config.yaml
num_hidden_layers: 24
hidden_size: 448
num_attention_heads: 7
num_key_value_heads: 1
head_dim: 64
intermediate_size: 1216
vocab_size: 3909
hidden_act: "swiglu"
norm: "rmsnorm"
norm_place: "pre"
norm_eps: 1e-06
positions: "rope"
rope_theta: 10000.0
rope_fraction: 1.0
qk_norm: true
attn_scale: 0.125
bias: "none"
tie_word_embeddings: false
parallel_block: false
init: "orth"
init_std_qkv: 0.0161
init_std_o: 0.00232
init_std_up: 0.0161
init_std_down: 0.00141
optimizer: "soap_variant"
learning_rate: 0.00751
beta1: 0.95
beta2: 0.99
weight_decay: 0.0
lr_head: 0.0054
warmup_steps: 46
schedule: "wsd"
decay_fraction: 0.899
decay_shape: "pow"
final_lr_fraction: 0.0
batch_tokens: 262144
max_seq_len: 512
doc_mask: true
train_tokens: 757600000
max_steps: 2891
dataset: "wikipedia_en"
Each number is 50 + 12 x the weight over its row's rms, rounded and kept within 0 to 99. Layers, rows and columns count from 0. The size before them is the row's rms in percent of the matrix's.

# layer 21 MLP up, 1216x448, rms 0.204, rows 830-871, columns 168-223
100:40 35 56 42 45 58 69 30 48 33 73 41 46 66 43 30 44 61 60 46 60 54 74 41 59 35 43 38 70 38 69 48 74 60 32 42 53 44 35 33 56 65 49 51 48 51 60 45 43 49 63 48 71 64 36 46
106:67 55 54 27 56 59 52 41 44 51 46 48 30 52 50 51 63 63 63 65 55 67 64 55 47 59 73 42 44 56 58 45 49 41 62 43 52 61 49 61 40 31 61 47 65 45 50 54 45 67 19 52 42 34 35 67
095:52 45 36 21 67 36 61 44 31 47 49 33 35 52 40 54 61 63 43 67 28 52 37 31 59 35 69 71 63 37 59 52 69 65 43 41 68 55 43 43 53 40 70 42 45 22 34 33 58 58 58 69 49 40 54 69
107:48 61 39 54 37 46 36 64 33 45 43 59 42 46 41 40 44 53 48 32 59 77 35 60 30 65 54 60 41 57 42 55 74 65 48 56 64 26 34 60 31 73 46 43 42 51 68 70 56 34 33 47 65 53 56 58
099:47 25 56 38 57 67 71 60 63 45 48 29 58 57 57 43 63 39 47 41 49 59 46 23 55 58 41 64 60 45 49 69 40 42 51 54 43 37 56 40 54 24 51 46 54 46 43 51 43 59 45 52 38 53 24 43
098:46 52 73 40 54 33 30 54 71 39 50 51 60 52 72 44 72 43 47 15 62 57 45 42 51 49 44 37 57 48 40 44 54 52 66 66 19 48 28 60 28 60 46 69 45 43 63 44 31 61 42 50 38 65 61 45
108:58 62 55 67 49 57 66 56 52 55 62 50 33 54 49 53 78 44 57 39 58 45 69 46 24 47 60 77 44 63 63 67 51 25 46 43 43 56 57 57 44 40 59 55 53 31 44 46 42 48 59 57 43 71 54 71
094:42 55 48 47 54 36 47 70 68 54 55 38 58 37 47 50 55 54 73 46 46 41 55 54 45 17 40 46 59 65 63 47 36 39 39 42 48 51 39 67 54 54 43 44 56 78 53 25 34 62 33 75 51 50 63 39
098:60 44 37 35 36 41 41 59 50 46 52 44 37 58 36 56 24 41 57 54 44 47 50 41 44 39 57 53 42 31 47 57 38 67 51 62 54 48 70 51 61 37 45 53 43 49 59 38 41 41 70 40 52 67 49 43
096:48 54 51 36 33 58 65 39 46 64 67 58 29 66 39 56 41 51 45 64 43 44 69 57 40 33 49 46 52 24 46 50 32 29 41 76 61 60 36 43 67 60 73 57 44 20 48 51 54 47 43 66 55 68 69 54
097:64 47 57 44 20 36 61 44 59 31 36 55 64 52 58 56 47 57 67 59 42 74 48 43 50 44 40 61 56 47 31 38 45 43 35 66 46 44 50 49 43 63 25 43 41 53 53 49 30 59 42 47 51 66 41 56
103:50 58 54 50 58 47 64 63 58 67 45 30 58 60 55 54 49 59 46 44 57 38 68 55 88 46 61 59 73 42 59 47 76 22 55 50 41 64 60 43 31 41 48 30 47 45 52 54 65 43 49 60 42 79 56 36
100:56 52 41 38 41 43 71 32 51 54 49 37 66 40 53 36 47 56 37 55 53 59 47 50 38 58 57 79 50 61 45 29 39 40 46 53 44 69 56 87 45 56 57 41 45 48 46 38 42 58 59 35 48 44 38 16
104:85 53 54 48 40 40 46 22 61 49 40 57 56 48 40 43 22 53 37 53 52 53 50 44 59 65 63 60 52 59 31 62 38 49 50 67 64 70 49 49 42 45 24 49 57 30 57 46 44 57 71 76 43 62 59 60
097:54 51 43 62 49 39 66 60 48 55 63 60 42 33 39 57 53 45 48 47 64 50 46 50 43 37 30 39 47 55 78 40 49 52 49 52 28 33 57 42 42 72 53 60 57 57 43 61 70 39 41 43 30 39 32 34
098:49 38 75 16 24 52 42 62 33 39 36 44 63 25 36 68 42 62 44 80 52 64 55 41 54 57 46 42 46 52 53 51 48 41 41 40 64 59 68 53 44 47 58 35 47 35 58 53 46 15 49 45 30 55 48 55
097:49 38 49 45 56 29 54 46 44 53 39 59 31 55 67 32 27 52 56 40 44 56 49 40 68 50 61 67 43 43 65 58 51 42 60 49 54 69 32 29 54 78 46 45 49 58 33 54 62 38 48 63 40 62 68 68
097:67 14 53 53 40 47 66 41 52 38 61 41 51 25 59 49 29 47 68 59 70 42 42 41 43 33 40 57 33 58 41 57 69 56 36 45 50 38 42 52 74 62 45 44 64 37 61 62 62 26 10 44 37 29 38 40
096:50 68 34 48 35 58 42 64 28 34 37 72 55 52 40 49 44 70 46 46 68 41 65 53 50 57 65 57 66 36 46 61 62 60 46 53 60 68 40 55 37 60 43 62 64 64 52 33 32 57 40 53 52 44 48 49
100:29 51 60 47 41 34 53 38 81 35 52 52 72 43 27 75 46 62 51 68 61 70 30 64 40 46 33 37 63 41 57 37 64 54 55 54 60 57 62 60 63 48 47 59 64 65 59 49 51 50 58 46 50 67 28 38
097:28 55 47 49 57 58 39 51 37 62 46 54 51 53 51 38 56 31 43 50 54 50 35 51 30 56 73 52 46 54 38 58 36 58 51 82 45 40 42 49 63 57 33 48 36 35 40 55 65 73 62 50 36 48 42 41
101:57 38 55 29 71 34 25 53 39 38 42 52 49 37 47 44 33 51 58 51 68 52 53 56 40 19 65 45 56 60 47 64 28 45 73 51 57 32 35 40 51 54 62 49 50 43 60 58 58 63 45 59 29 32 51 50
098:41 47 47 58 57 52 42 47 53 66 58 49 36 42 30 50 36 45 58 45 55 24 18 30 40 60 69 50 65 43 60 64 65 44 35 62 66 55 51 67 61 53 70 42 48 47 39 41 60 62 36 34 65 46 49 61
100:61 83 35 26 50 68 65 62 37 57 64 45 53 49 50 46 44 62 69 52 72 53 46 75 26 62 50 60 43 57 60 61 57 59 42 48 49 48 38 63 36 36 36 51 48 38 49 63 58 64 42 43 54 24 47 35
099:54 30 41 54 46 36 51 47 58 34 41 43 55 47 54 61 45 48 60 50 66 48 30 43 43 39 62 56 59 31 37 36 74 63 54 66 52 52 48 40 55 45 57 69 54 61 65 48 57 62 43 55 37 30 52 47
099:52 77 18 63 72 52 53 67 66 43 42 38 66 44 59 32 84 35 33 55 64 57 40 38 51 47 41 58 44 43 44 34 39 62 46 50 53 27 47 57 35 31 58 52 42 37 54 31 46 40 37 55 40 57 32 61
103:61 54 43 57 68 62 66 58 37 61 66 52 30 48 27 67 49 51 49 77 58 36 45 43 67 34 52 39 34 68 24 37 62 69 49 68 58 43 36 58 37 47 60 57 44 50 59 58 66 31 49 46 49 62 30 57
101:45 62 38 77 55 36 66 53 43 44 40 42 34 48 58 67 48 62 51 32 48 52 66 74 41 54 77 63 70 59 41 31 51 57 39 41 37 47 37 57 48 47 49 49 68 62 34 45 56 49 50 69 50 39 55 74
098:47 32 47 61 27 50 59 46 51 42 49 63 63 64 60 61 55 47 20 36 67 55 46 44 52 59 50 39 43 57 44 09 59 57 41 47 38 46 65 51 42 57 38 52 46 52 32 48 69 38 40 63 52 49 31 35
097:75 40 48 63 57 47 38 58 55 62 28 37 51 44 68 41 40 69 58 64 59 53 41 46 29 36 50 61 49 53 60 42 40 64 29 43 55 57 68 34 51 41 54 36 82 39 39 33 62 56 71 36 41 16 63 59
101:45 49 49 43 52 40 42 54 63 53 62 41 65 34 43 70 50 34 58 33 46 48 37 57 43 41 28 63 43 40 49 44 54 34 42 75 58 45 40 44 65 56 49 41 34 35 69 41 38 53 39 50 65 43 64 74
098:63 39 40 58 42 51 32 43 40 70 53 36 52 47 37 46 64 56 42 33 63 29 36 50 23 50 58 46 54 61 44 63 31 51 66 54 30 54 44 51 61 56 62 47 45 69 45 34 42 52 47 35 51 48 67 73
099:59 48 42 43 64 47 52 50 48 85 56 24 57 48 43 44 68 60 56 73 66 55 63 65 75 51 54 53 53 38 39 43 53 42 56 68 60 51 58 49 64 70 58 57 51 49 51 43 47 44 48 52 34 60 50 55
102:60 30 40 70 43 30 49 57 30 56 38 40 63 45 54 31 37 69 52 58 51 34 60 31 60 34 51 60 60 67 59 59 45 51 47 52 35 21 47 62 62 44 62 62 59 57 55 48 50 46 44 47 53 66 54 54
098:54 56 43 54 29 50 49 27 66 35 70 60 44 47 58 62 40 51 43 68 40 60 32 32 29 53 44 33 51 60 54 50 33 48 50 69 30 39 26 66 33 60 52 54 67 50 73 59 32 51 60 82 36 61 39 40
098:59 58 51 58 41 41 40 31 50 49 53 38 73 42 29 66 56 52 56 64 44 58 53 50 45 47 48 47 55 69 48 30 54 57 54 57 52 62 61 60 77 58 51 64 56 42 67 35 33 54 51 58 62 25 39 49
093:49 55 44 49 39 47 54 43 70 50 64 55 63 33 46 60 21 28 46 48 43 33 47 37 43 63 59 68 41 37 48 44 51 40 24 66 56 47 57 42 21 54 75 28 64 53 51 43 34 60 57 47 61 50 31 30
100:34 45 51 49 64 29 61 35 43 56 62 66 35 33 55 31 58 50 48 52 49 39 62 40 63 60 61 53 50 55 50 56 61 57 56 44 69 46 65 67 53 59 63 38 36 47 53 38 24 79 37 44 30 54 34 42
096:38 35 45 47 66 37 42 39 31 46 49 70 52 43 52 46 58 57 70 67 63 37 53 44 54 41 37 46 31 48 52 62 72 35 38 60 55 60 55 58 47 55 40 43 60 58 43 54 65 62 52 79 51 41 62 64
094:47 63 48 35 48 51 48 24 49 15 54 35 36 39 54 56 37 39 39 61 48 51 45 57 46 54 66 30 48 52 45 55 30 45 52 38 39 69 63 53 49 50 52 39 48 47 58 63 33 42 70 36 25 48 37 54
093:60 41 54 50 71 38 43 80 43 48 48 53 24 51 46 75 49 42 28 39 45 57 47 41 44 54 43 46 51 39 42 36 64 55 38 50 43 54 60 49 36 55 44 51 53 63 49 44 39 47 38 46 41 63 44 33
101:65 27 43 58 40 53 56 38 49 61 44 63 45 48 38 42 55 36 59 57 34 71 32 51 53 64 45 45 51 52 39 67 56 49 49 31 42 50 55 59 52 31 36 66 52 39 49 59 57 39 60 55 54 65 40 27
# layer 21 MLP down (transposed), 1216x448, rms 0.197, rows 830-871, columns 168-223
096:49 40 45 29 53 38 45 14 73 53 58 59 58 66 33 32 40 55 48 49 61 55 65 42 69 44 34 53 66 40 45 68 67 48 44 43 54 46 42 37 49 47 42 67 37 63 47 47 32 54 40 49 59 56 69 31
083:52 55 58 31 60 37 47 50 49 67 37 62 53 60 44 57 43 50 70 74 37 74 48 55 55 65 53 60 45 40 53 60 43 60 52 44 58 50 51 43 46 42 42 25 33 52 45 60 68 55 49 50 49 60 41 38
097:34 56 34 44 75 25 48 44 34 49 43 41 39 40 40 64 58 73 18 50 47 34 69 65 52 46 23 57 60 48 51 41 42 48 72 57 35 47 27 53 62 56 60 62 65 65 40 57 66 55 42 53 73 48 46 60
100:40 62 52 41 57 39 36 59 48 55 38 39 57 60 33 49 53 49 59 58 30 51 41 35 36 64 70 32 60 41 39 34 71 54 27 54 57 45 48 36 27 62 40 54 41 63 72 62 44 70 39 52 25 34 44 48
098:42 36 64 52 64 77 41 39 54 44 43 43 41 71 65 54 61 42 66 38 39 53 27 54 27 50 70 57 30 64 42 40 63 61 28 58 38 39 44 29 58 35 48 62 80 53 33 63 50 53 35 43 31 51 56 37
098:39 58 42 43 53 35 49 50 45 37 39 49 42 61 56 38 56 39 39 51 41 30 49 41 57 62 52 42 60 43 64 42 66 62 23 62 62 52 61 50 51 47 64 66 35 42 48 60 40 86 57 60 73 55 34 58
108:71 17 64 75 60 62 52 52 56 71 53 73 44 50 32 60 58 63 54 39 28 62 55 62 44 80 73 56 54 65 56 86 59 55 48 29 37 38 55 70 51 43 31 37 45 51 55 63 31 35 38 39 58 54 46 60
090:49 52 42 50 57 62 44 81 59 43 46 48 53 59 48 47 71 48 42 50 70 44 61 45 56 62 70 54 56 29 33 35 52 54 52 47 34 57 46 40 53 49 38 39 61 31 47 43 46 64 48 54 39 63 47 80
101:52 63 67 59 70 62 39 63 60 66 56 40 49 65 61 69 47 32 27 53 62 48 58 56 54 45 66 53 50 68 30 72 71 52 58 59 56 53 46 31 40 31 62 58 73 42 67 35 29 55 51 41 55 59 62 45
100:67 43 48 71 33 65 38 49 57 59 50 61 48 59 37 42 52 64 68 54 48 50 27 44 66 53 61 40 50 27 38 39 60 49 49 67 75 69 47 61 66 28 44 50 43 56 32 18 52 43 34 53 33 43 48 43
085:41 27 58 43 53 77 41 61 44 61 45 57 66 37 46 53 80 45 60 27 69 43 43 54 44 56 58 54 64 51 55 65 60 59 33 56 63 36 53 60 41 45 64 51 57 52 59 48 54 55 50 46 54 41 71 48
108:43 53 53 44 30 50 45 40 72 55 32 43 63 32 47 53 45 55 23 44 76 33 48 65 53 56 67 57 52 43 47 33 40 34 42 39 64 79 54 56 49 68 45 31 48 62 48 55 47 53 50 64 40 44 72 33
100:54 46 45 70 19 58 50 53 61 45 51 41 44 47 20 47 66 42 69 57 42 42 47 64 45 61 78 58 82 36 45 28 44 44 43 72 35 60 49 77 42 46 68 47 48 57 48 55 28 52 59 43 38 45 58 61
094:59 51 54 51 55 44 30 69 58 57 55 50 46 58 65 23 51 44 28 31 44 39 63 30 55 42 52 62 56 63 70 49 70 41 31 66 49 49 41 32 48 38 70 74 43 52 59 51 57 66 53 58 54 28 68 52
098:53 36 48 55 49 73 65 60 76 49 64 65 55 45 63 60 60 33 46 65 43 62 51 61 48 52 46 33 47 48 44 45 50 52 69 39 66 45 39 65 76 56 41 65 46 56 39 48 65 50 64 46 38 26 49 47
101:51 27 40 46 28 33 45 55 36 56 49 62 31 33 35 37 45 42 74 37 27 54 56 45 46 44 55 40 30 52 27 55 52 48 51 58 39 43 43 58 69 55 73 16 62 63 53 42 54 69 20 31 16 67 36 69
101:33 59 52 58 51 54 32 37 38 47 55 52 64 62 47 52 65 39 58 54 65 37 60 33 34 31 19 42 67 68 36 57 36 50 64 47 47 53 67 31 35 46 55 64 46 48 59 74 50 50 57 36 62 52 35 54
093:46 48 34 45 46 68 59 38 34 49 44 41 61 39 42 58 52 61 57 51 30 65 61 48 28 53 57 62 29 66 54 51 82 53 36 27 52 46 55 26 56 58 56 34 69 46 56 58 68 58 74 52 40 45 31 56
099:40 55 33 45 43 70 45 65 55 44 34 46 54 56 43 55 51 73 43 30 71 29 43 62 43 57 45 57 63 52 43 51 48 37 47 41 53 46 43 39 51 32 68 58 56 35 60 55 62 75 43 52 33 47 35 48
101:53 58 69 54 57 44 41 65 59 51 67 40 47 42 60 26 49 62 84 36 66 50 61 60 65 55 58 54 62 49 59 41 67 42 49 44 54 57 55 50 63 47 54 46 69 35 53 55 46 53 42 58 55 54 61 61
098:48 50 34 69 41 51 65 43 62 52 50 49 70 35 66 53 62 56 31 48 56 45 72 28 44 51 58 48 60 51 55 24 55 39 44 62 52 57 70 42 63 37 50 54 69 48 41 31 58 51 46 61 63 64 53 67
097:38 60 67 75 58 40 36 37 65 84 47 58 48 54 57 54 62 61 69 73 34 44 37 46 52 37 43 55 43 57 25 76 50 59 27 52 49 43 56 51 53 45 68 49 58 74 53 68 48 45 49 53 57 46 31 77
100:48 51 66 61 49 37 59 72 53 50 71 51 46 72 64 46 25 35 48 51 72 33 63 45 48 52 38 45 53 58 79 50 52 56 41 35 57 31 37 23 41 54 56 57 44 46 64 42 55 30 60 57 37 44 40 49
100:31 62 47 69 48 63 45 38 59 46 48 64 64 35 67 51 51 68 39 41 44 38 57 47 48 38 67 59 24 48 60 54 55 40 74 55 53 61 48 42 56 75 75 46 59 27 39 68 25 43 72 65 61 46 44 66
100:52 49 56 45 51 37 52 47 47 56 35 47 62 30 61 43 62 82 73 47 53 54 61 52 56 54 45 46 52 39 57 52 32 55 48 46 47 58 66 41 69 48 54 59 53 45 41 61 51 62 44 52 54 73 53 38
098:50 61 74 67 36 40 43 22 50 60 38 63 52 54 49 40 51 45 51 32 75 63 47 37 47 43 30 62 59 27 54 33 51 61 45 59 49 29 54 40 53 48 33 44 72 67 58 54 53 39 47 49 46 41 47 52
105:44 45 47 38 64 41 61 58 52 58 64 43 55 29 47 59 51 51 34 56 49 77 56 68 69 61 51 45 46 47 38 45 65 63 60 37 57 46 49 42 61 35 65 39 42 47 66 38 46 75 60 50 49 43 50 66
095:33 49 45 59 60 51 51 49 62 50 59 42 70 11 53 48 43 68 35 46 47 34 42 60 49 45 75 45 41 31 68 64 53 29 61 56 37 48 60 55 41 65 56 51 44 52 34 49 47 38 74 58 66 30 30 70
100:47 50 31 63 46 41 41 31 38 48 70 37 37 41 33 64 44 67 58 72 44 19 86 33 63 36 32 46 47 44 69 65 27 51 35 51 42 27 32 50 48 68 57 57 44 56 58 44 41 55 43 66 60 35 50 61
102:78 37 43 47 45 61 46 70 52 48 37 64 54 50 55 47 49 43 68 60 36 41 60 38 31 36 26 34 58 42 38 65 34 72 45 49 58 68 59 44 42 54 42 60 56 69 54 52 59 53 49 71 54 49 44 40
102:47 51 51 33 32 22 47 55 93 46 45 35 65 47 61 36 47 42 51 42 29 34 56 51 47 61 46 52 51 58 59 50 35 07 59 56 49 22 49 63 43 55 46 46 51 27 60 34 53 54 62 31 61 63 48 49
098:32 62 57 20 48 72 71 47 60 51 47 60 44 44 69 42 47 50 73 34 53 47 67 52 61 38 43 54 44 43 48 32 40 62 54 40 62 65 33 60 55 46 54 44 61 60 60 55 21 46 27 56 33 55 61 35
097:50 46 30 48 55 35 64 33 49 53 43 35 32 40 64 42 45 74 51 67 40 37 44 57 37 44 52 62 49 62 33 40 37 51 28 52 51 69 33 54 56 60 55 56 59 80 47 65 57 32 37 66 30 66 39 49
101:59 35 61 33 67 39 38 45 55 54 34 49 42 42 47 53 59 46 45 51 60 45 58 38 47 56 55 60 59 57 40 33 49 40 59 43 58 45 56 68 36 49 71 44 61 49 47 52 55 43 44 62 64 75 43 70
097:36 61 49 40 58 60 66 55 28 56 43 67 43 45 49 74 42 62 38 60 56 52 39 27 47 48 49 45 34 55 48 62 55 50 61 53 48 33 30 61 52 47 58 64 50 53 25 55 57 68 50 17 52 43 54 65
095:54 39 40 40 45 35 59 51 42 53 64 42 52 49 33 41 59 49 21 35 57 50 59 48 50 36 60 30 33 58 36 62 51 54 57 45 62 54 63 54 66 56 50 56 36 56 50 33 39 54 68 67 48 54 55 60
097:51 62 56 62 53 57 45 48 45 63 70 49 61 47 54 55 47 58 41 41 44 51 35 40 55 48 50 32 44 51 46 59 48 47 40 78 42 41 66 43 52 62 37 54 51 57 72 48 39 29 60 59 29 39 35 69
100:54 66 52 69 39 51 50 45 49 55 48 55 51 31 55 40 37 39 51 69 46 59 46 52 38 44 60 45 42 36 48 59 50 43 59 59 49 75 56 67 30 38 47 33 62 64 46 68 79 49 45 35 53 51 66 61
099:49 72 56 69 42 34 51 58 60 47 48 23 50 48 31 53 56 39 62 51 38 51 55 43 52 39 51 53 47 35 57 60 67 63 42 34 55 48 57 39 57 55 60 63 69 44 63 61 57 61 36 63 33 67 43 50
101:56 53 45 45 68 55 40 51 74 53 51 58 43 59 43 53 47 46 39 48 60 44 51 36 47 38 59 36 70 43 53 60 30 63 32 46 53 49 69 42 71 35 35 44 71 72 48 51 29 70 40 33 44 74 46 49
096:36 63 64 57 46 72 51 53 23 59 26 69 39 59 70 49 50 46 63 62 39 55 46 55 43 28 40 54 28 28 62 55 44 52 60 64 43 50 43 42 40 51 30 62 55 74 39 40 43 36 61 41 51 71 49 56
100:36 49 50 73 62 42 67 64 78 52 68 46 36 32 44 57 54 49 43 51 35 47 72 66 58 57 48 55 61 50 46 52 34 56 58 58 58 79 53 49 44 51 73 43 42 27 57 46 53 60 51 58 34 50 27 47
# layer 21 MLP gate, 1216x448, rms 0.192, rows 831-871, columns 168-223
098:55 53 30 59 38 37 64 43 48 42 71 56 35 57 73 27 52 49 46 25 48 48 26 39 55 41 43 28 35 47 57 36 64 49 46 55 26 40 42 52 55 43 46 70 45 56 55 47 49 55 79 64 63 57 61 52
098:31 53 56 74 45 54 42 50 45 56 54 65 42 45 26 43 40 56 51 44 62 57 50 48 68 66 37 43 53 28 25 33 47 50 36 53 41 45 42 54 39 74 40 54 48 56 24 28 53 37 30 57 29 53 51 45
104:56 41 52 58 58 56 38 42 67 43 57 51 30 46 60 66 36 49 53 36 59 46 57 67 78 51 38 32 61 46 63 57 55 59 45 65 34 65 41 39 58 22 36 38 59 43 62 27 64 21 75 58 60 52 48 45
099:47 49 41 31 45 53 56 48 38 31 61 58 41 48 64 63 39 48 59 27 63 66 36 37 33 35 51 43 37 51 55 65 65 52 47 60 61 40 54 60 51 46 39 71 55 51 40 58 46 50 43 51 31 65 57 56
099:50 60 37 52 74 53 34 51 45 49 68 37 57 66 55 37 67 28 59 47 52 38 73 26 57 61 41 33 47 57 47 32 48 50 57 44 25 43 25 50 46 73 29 54 52 37 63 48 37 43 59 54 48 57 54 60
103:58 29 62 63 39 54 62 53 48 51 22 54 21 46 57 44 44 29 52 57 36 47 63 60 14 53 64 53 63 29 68 56 21 46 44 54 67 49 41 51 47 44 27 64 33 43 60 32 52 53 61 58 61 45 48 52
097:37 53 45 57 37 29 57 40 58 31 56 56 60 49 34 55 62 42 38 42 36 58 65 43 34 48 55 54 56 53 62 56 40 48 58 71 30 36 38 45 44 36 47 42 57 60 47 50 54 39 23 40 35 53 77 46
096:57 60 41 58 50 42 43 86 41 40 57 57 52 42 52 48 58 32 51 31 54 40 46 46 56 58 64 53 45 37 40 33 17 63 69 44 44 67 43 43 60 30 62 45 63 44 50 62 46 64 44 64 52 47 59 29
097:65 20 45 48 44 41 54 45 43 38 57 46 60 52 42 68 38 67 40 55 45 45 77 58 69 21 57 65 58 47 35 47 52 34 61 48 38 52 70 32 63 39 61 51 36 47 67 38 59 50 50 40 64 47 45 53
096:49 48 39 42 43 21 64 41 53 41 32 58 78 51 54 49 22 68 46 55 43 59 68 45 62 48 75 60 69 48 36 33 24 41 56 59 63 42 42 47 42 56 48 59 30 51 48 44 40 52 52 32 46 59 42 46
101:51 37 44 49 40 42 50 37 32 48 71 79 51 56 51 49 51 50 74 40 46 53 26 55 46 60 46 25 55 42 43 66 42 49 33 49 50 27 40 48 54 55 56 40 56 48 39 51 48 52 80 59 42 48 63 51
097:49 56 30 48 25 65 46 39 58 58 29 42 40 57 44 60 37 43 57 46 47 44 35 45 59 61 39 50 45 41 38 19 35 48 49 55 74 31 71 67 44 47 55 58 45 74 45 50 60 50 38 42 38 23 55 57
097:62 48 63 57 37 61 61 79 33 45 68 37 23 52 60 54 69 59 46 54 59 42 40 72 49 44 52 45 37 52 73 35 31 66 29 64 31 36 34 47 60 27 56 63 39 45 62 18 46 34 46 39 57 39 44 49
094:54 51 38 54 39 59 56 42 68 36 47 57 49 56 43 35 57 38 53 35 32 57 63 39 56 40 54 67 39 50 32 27 66 55 48 57 56 39 58 54 37 55 42 31 51 43 57 25 45 51 51 57 54 31 59 54
097:43 58 47 51 80 62 30 43 34 28 33 51 49 44 72 50 63 63 33 50 52 58 38 50 46 32 33 64 59 46 75 55 53 55 36 48 34 53 36 51 46 46 55 38 57 55 47 38 35 57 46 60 52 52 54 86
102:49 53 67 37 42 30 50 62 34 61 41 54 60 64 40 48 68 37 40 57 46 39 47 61 42 31 45 74 45 49 65 45 68 41 50 58 31 41 67 64 29 72 52 38 45 55 45 49 33 66 63 49 58 76 40 49
102:70 40 63 58 54 54 44 55 42 46 34 50 41 39 40 29 41 55 57 66 40 39 43 46 57 29 51 34 23 60 45 47 57 55 44 44 38 44 60 31 73 61 31 53 61 37 54 62 55 38 19 41 53 24 37 22
094:40 42 36 46 72 58 40 49 58 37 50 31 65 43 68 59 38 40 63 57 48 75 67 38 47 31 68 59 64 50 53 54 55 82 65 59 57 51 71 32 37 44 59 45 38 47 47 42 59 44 55 48 48 62 48 49
095:39 43 62 45 56 45 53 53 59 40 65 63 52 73 68 57 47 70 41 50 45 43 56 60 35 46 57 49 57 44 55 40 43 45 41 56 51 41 31 53 55 52 43 52 51 69 58 26 56 36 33 57 67 49 60 40
097:62 37 57 57 51 39 43 57 70 46 42 42 61 40 47 37 41 37 55 32 35 49 39 44 62 35 41 49 57 35 50 67 60 54 47 57 54 41 48 56 40 71 49 62 68 60 70 66 53 47 56 64 47 48 61 54
100:30 48 58 46 36 42 37 47 47 37 52 39 49 53 52 46 45 42 31 65 74 47 50 65 70 52 51 76 39 52 33 34 73 38 40 60 46 52 65 53 53 54 45 35 59 30 65 30 40 32 27 35 51 60 60 69
101:56 49 32 38 62 47 43 38 46 56 47 58 45 49 42 49 62 57 26 74 38 44 47 39 52 60 50 47 48 40 52 62 70 63 69 41 36 57 35 43 47 37 54 34 51 60 62 49 68 45 42 46 70 71 62 49
097:41 72 31 57 50 61 42 49 68 64 48 55 46 51 42 39 58 66 68 52 75 59 47 52 62 32 28 56 26 47 72 51 59 52 48 43 38 38 61 56 51 64 31 59 57 32 51 51 49 61 56 47 54 59 57 34
103:49 46 34 59 49 65 40 44 54 61 51 45 33 31 83 38 41 46 44 50 57 59 47 54 38 50 32 66 56 54 46 39 50 59 50 30 55 64 54 44 61 24 48 38 61 53 49 54 50 37 43 62 50 52 57 42
099:63 41 68 70 74 41 44 55 74 65 54 39 42 49 46 49 73 58 48 54 63 61 65 29 55 39 43 46 40 49 49 25 60 65 64 59 16 51 35 52 55 62 67 63 31 52 34 67 31 52 69 42 55 46 48 65
101:33 55 71 55 56 59 45 56 31 32 47 54 41 33 60 67 49 45 68 66 36 68 61 37 38 60 56 58 51 64 43 29 50 49 62 46 59 38 51 44 61 57 29 53 62 48 43 45 33 23 54 53 50 69 60 58
098:34 53 39 51 37 21 27 80 56 57 42 59 44 42 52 30 45 62 54 66 59 56 42 46 57 40 58 33 47 47 41 47 36 64 46 50 54 39 53 33 50 74 50 47 56 60 43 39 35 44 72 32 58 38 55 31
097:48 39 53 57 47 47 74 59 52 67 49 54 39 39 54 70 55 53 57 37 30 46 34 72 67 38 42 58 34 48 42 45 53 64 30 52 37 69 33 61 63 67 40 47 42 52 43 36 41 54 30 50 48 47 52 56
098:36 67 39 55 64 46 64 53 43 53 35 58 35 53 61 48 58 38 43 33 49 61 63 41 51 61 53 51 61 63 66 49 62 50 43 58 46 33 64 53 58 78 55 54 35 42 48 60 48 62 52 55 47 58 64 45
100:60 53 53 36 32 64 45 38 39 44 80 58 39 44 49 72 35 49 55 56 53 75 50 72 38 58 41 56 51 55 42 70 66 55 41 59 37 44 35 47 44 44 47 23 48 51 32 46 53 53 65 35 40 70 57 48
097:30 35 70 36 61 55 61 31 70 80 41 48 67 52 56 49 90 29 57 53 48 38 25 72 62 30 45 69 38 44 76 32 60 48 46 43 39 44 48 50 71 52 55 47 28 42 34 35 47 39 45 38 49 38 45 55
099:68 42 77 55 37 51 44 52 56 49 46 37 68 53 48 59 44 47 61 33 49 43 68 53 60 64 55 49 46 22 43 79 62 51 33 63 57 37 52 43 48 44 47 32 49 51 61 43 51 68 53 49 54 68 62 57
107:24 59 63 47 46 47 45 56 29 42 51 38 38 56 46 42 54 55 62 68 30 28 48 56 46 33 35 63 59 54 45 32 50 47 49 37 57 61 47 31 38 49 49 62 62 48 31 76 57 68 46 46 59 54 37 43
098:54 42 48 44 53 68 52 53 55 42 46 62 44 43 48 57 59 29 40 55 66 40 47 35 38 46 43 50 38 41 73 59 55 52 44 51 65 55 54 33 32 24 35 63 37 39 39 63 53 22 49 37 49 60 59 42
102:42 52 41 35 53 45 46 40 53 53 48 56 28 55 63 73 60 29 43 37 61 36 49 57 36 58 31 46 52 32 55 51 37 40 52 49 45 43 42 51 52 37 52 39 44 57 47 43 48 34 51 54 56 49 54 57
099:41 50 58 42 55 60 50 44 63 58 56 45 50 40 74 59 66 48 41 27 57 49 64 59 49 65 42 32 49 69 28 46 39 65 43 51 40 31 41 46 57 51 68 46 44 48 31 79 51 60 51 50 51 70 46 49
103:37 53 51 61 25 46 49 80 54 57 47 46 38 64 58 55 84 37 51 43 44 51 47 48 35 40 33 48 61 67 49 46 56 60 45 60 45 60 56 40 58 48 50 43 55 31 38 66 74 57 54 51 49 31 52 71
097:64 55 61 56 49 66 65 70 56 45 58 53 63 50 35 38 53 43 42 49 43 43 55 62 54 55 38 42 44 60 35 67 68 63 43 36 61 26 51 48 64 44 38 35 58 47 49 36 52 47 57 48 44 46 29 53
098:46 20 51 63 44 46 51 50 60 68 46 71 58 59 33 42 65 67 39 27 34 32 46 31 37 25 42 54 67 56 70 30 60 40 38 60 72 50 61 35 75 49 67 52 47 34 60 50 46 47 45 49 47 70 57 57
098:54 50 31 56 40 56 68 64 46 31 51 24 47 51 61 53 55 60 39 43 38 49 52 56 32 33 49 45 52 45 59 62 50 48 47 55 53 63 40 71 79 50 53 49 49 35 33 35 29 58 46 28 43 50 73 73
099:68 17 57 56 57 51 34 38 20 53 52 38 52 56 25 50 46 30 78 46 53 74 48 47 42 48 69 42 56 53 48 58 53 27 56 59 42 54 52 59 63 51 52 47 36 50 45 46 23 36 49 36 45 79 55 50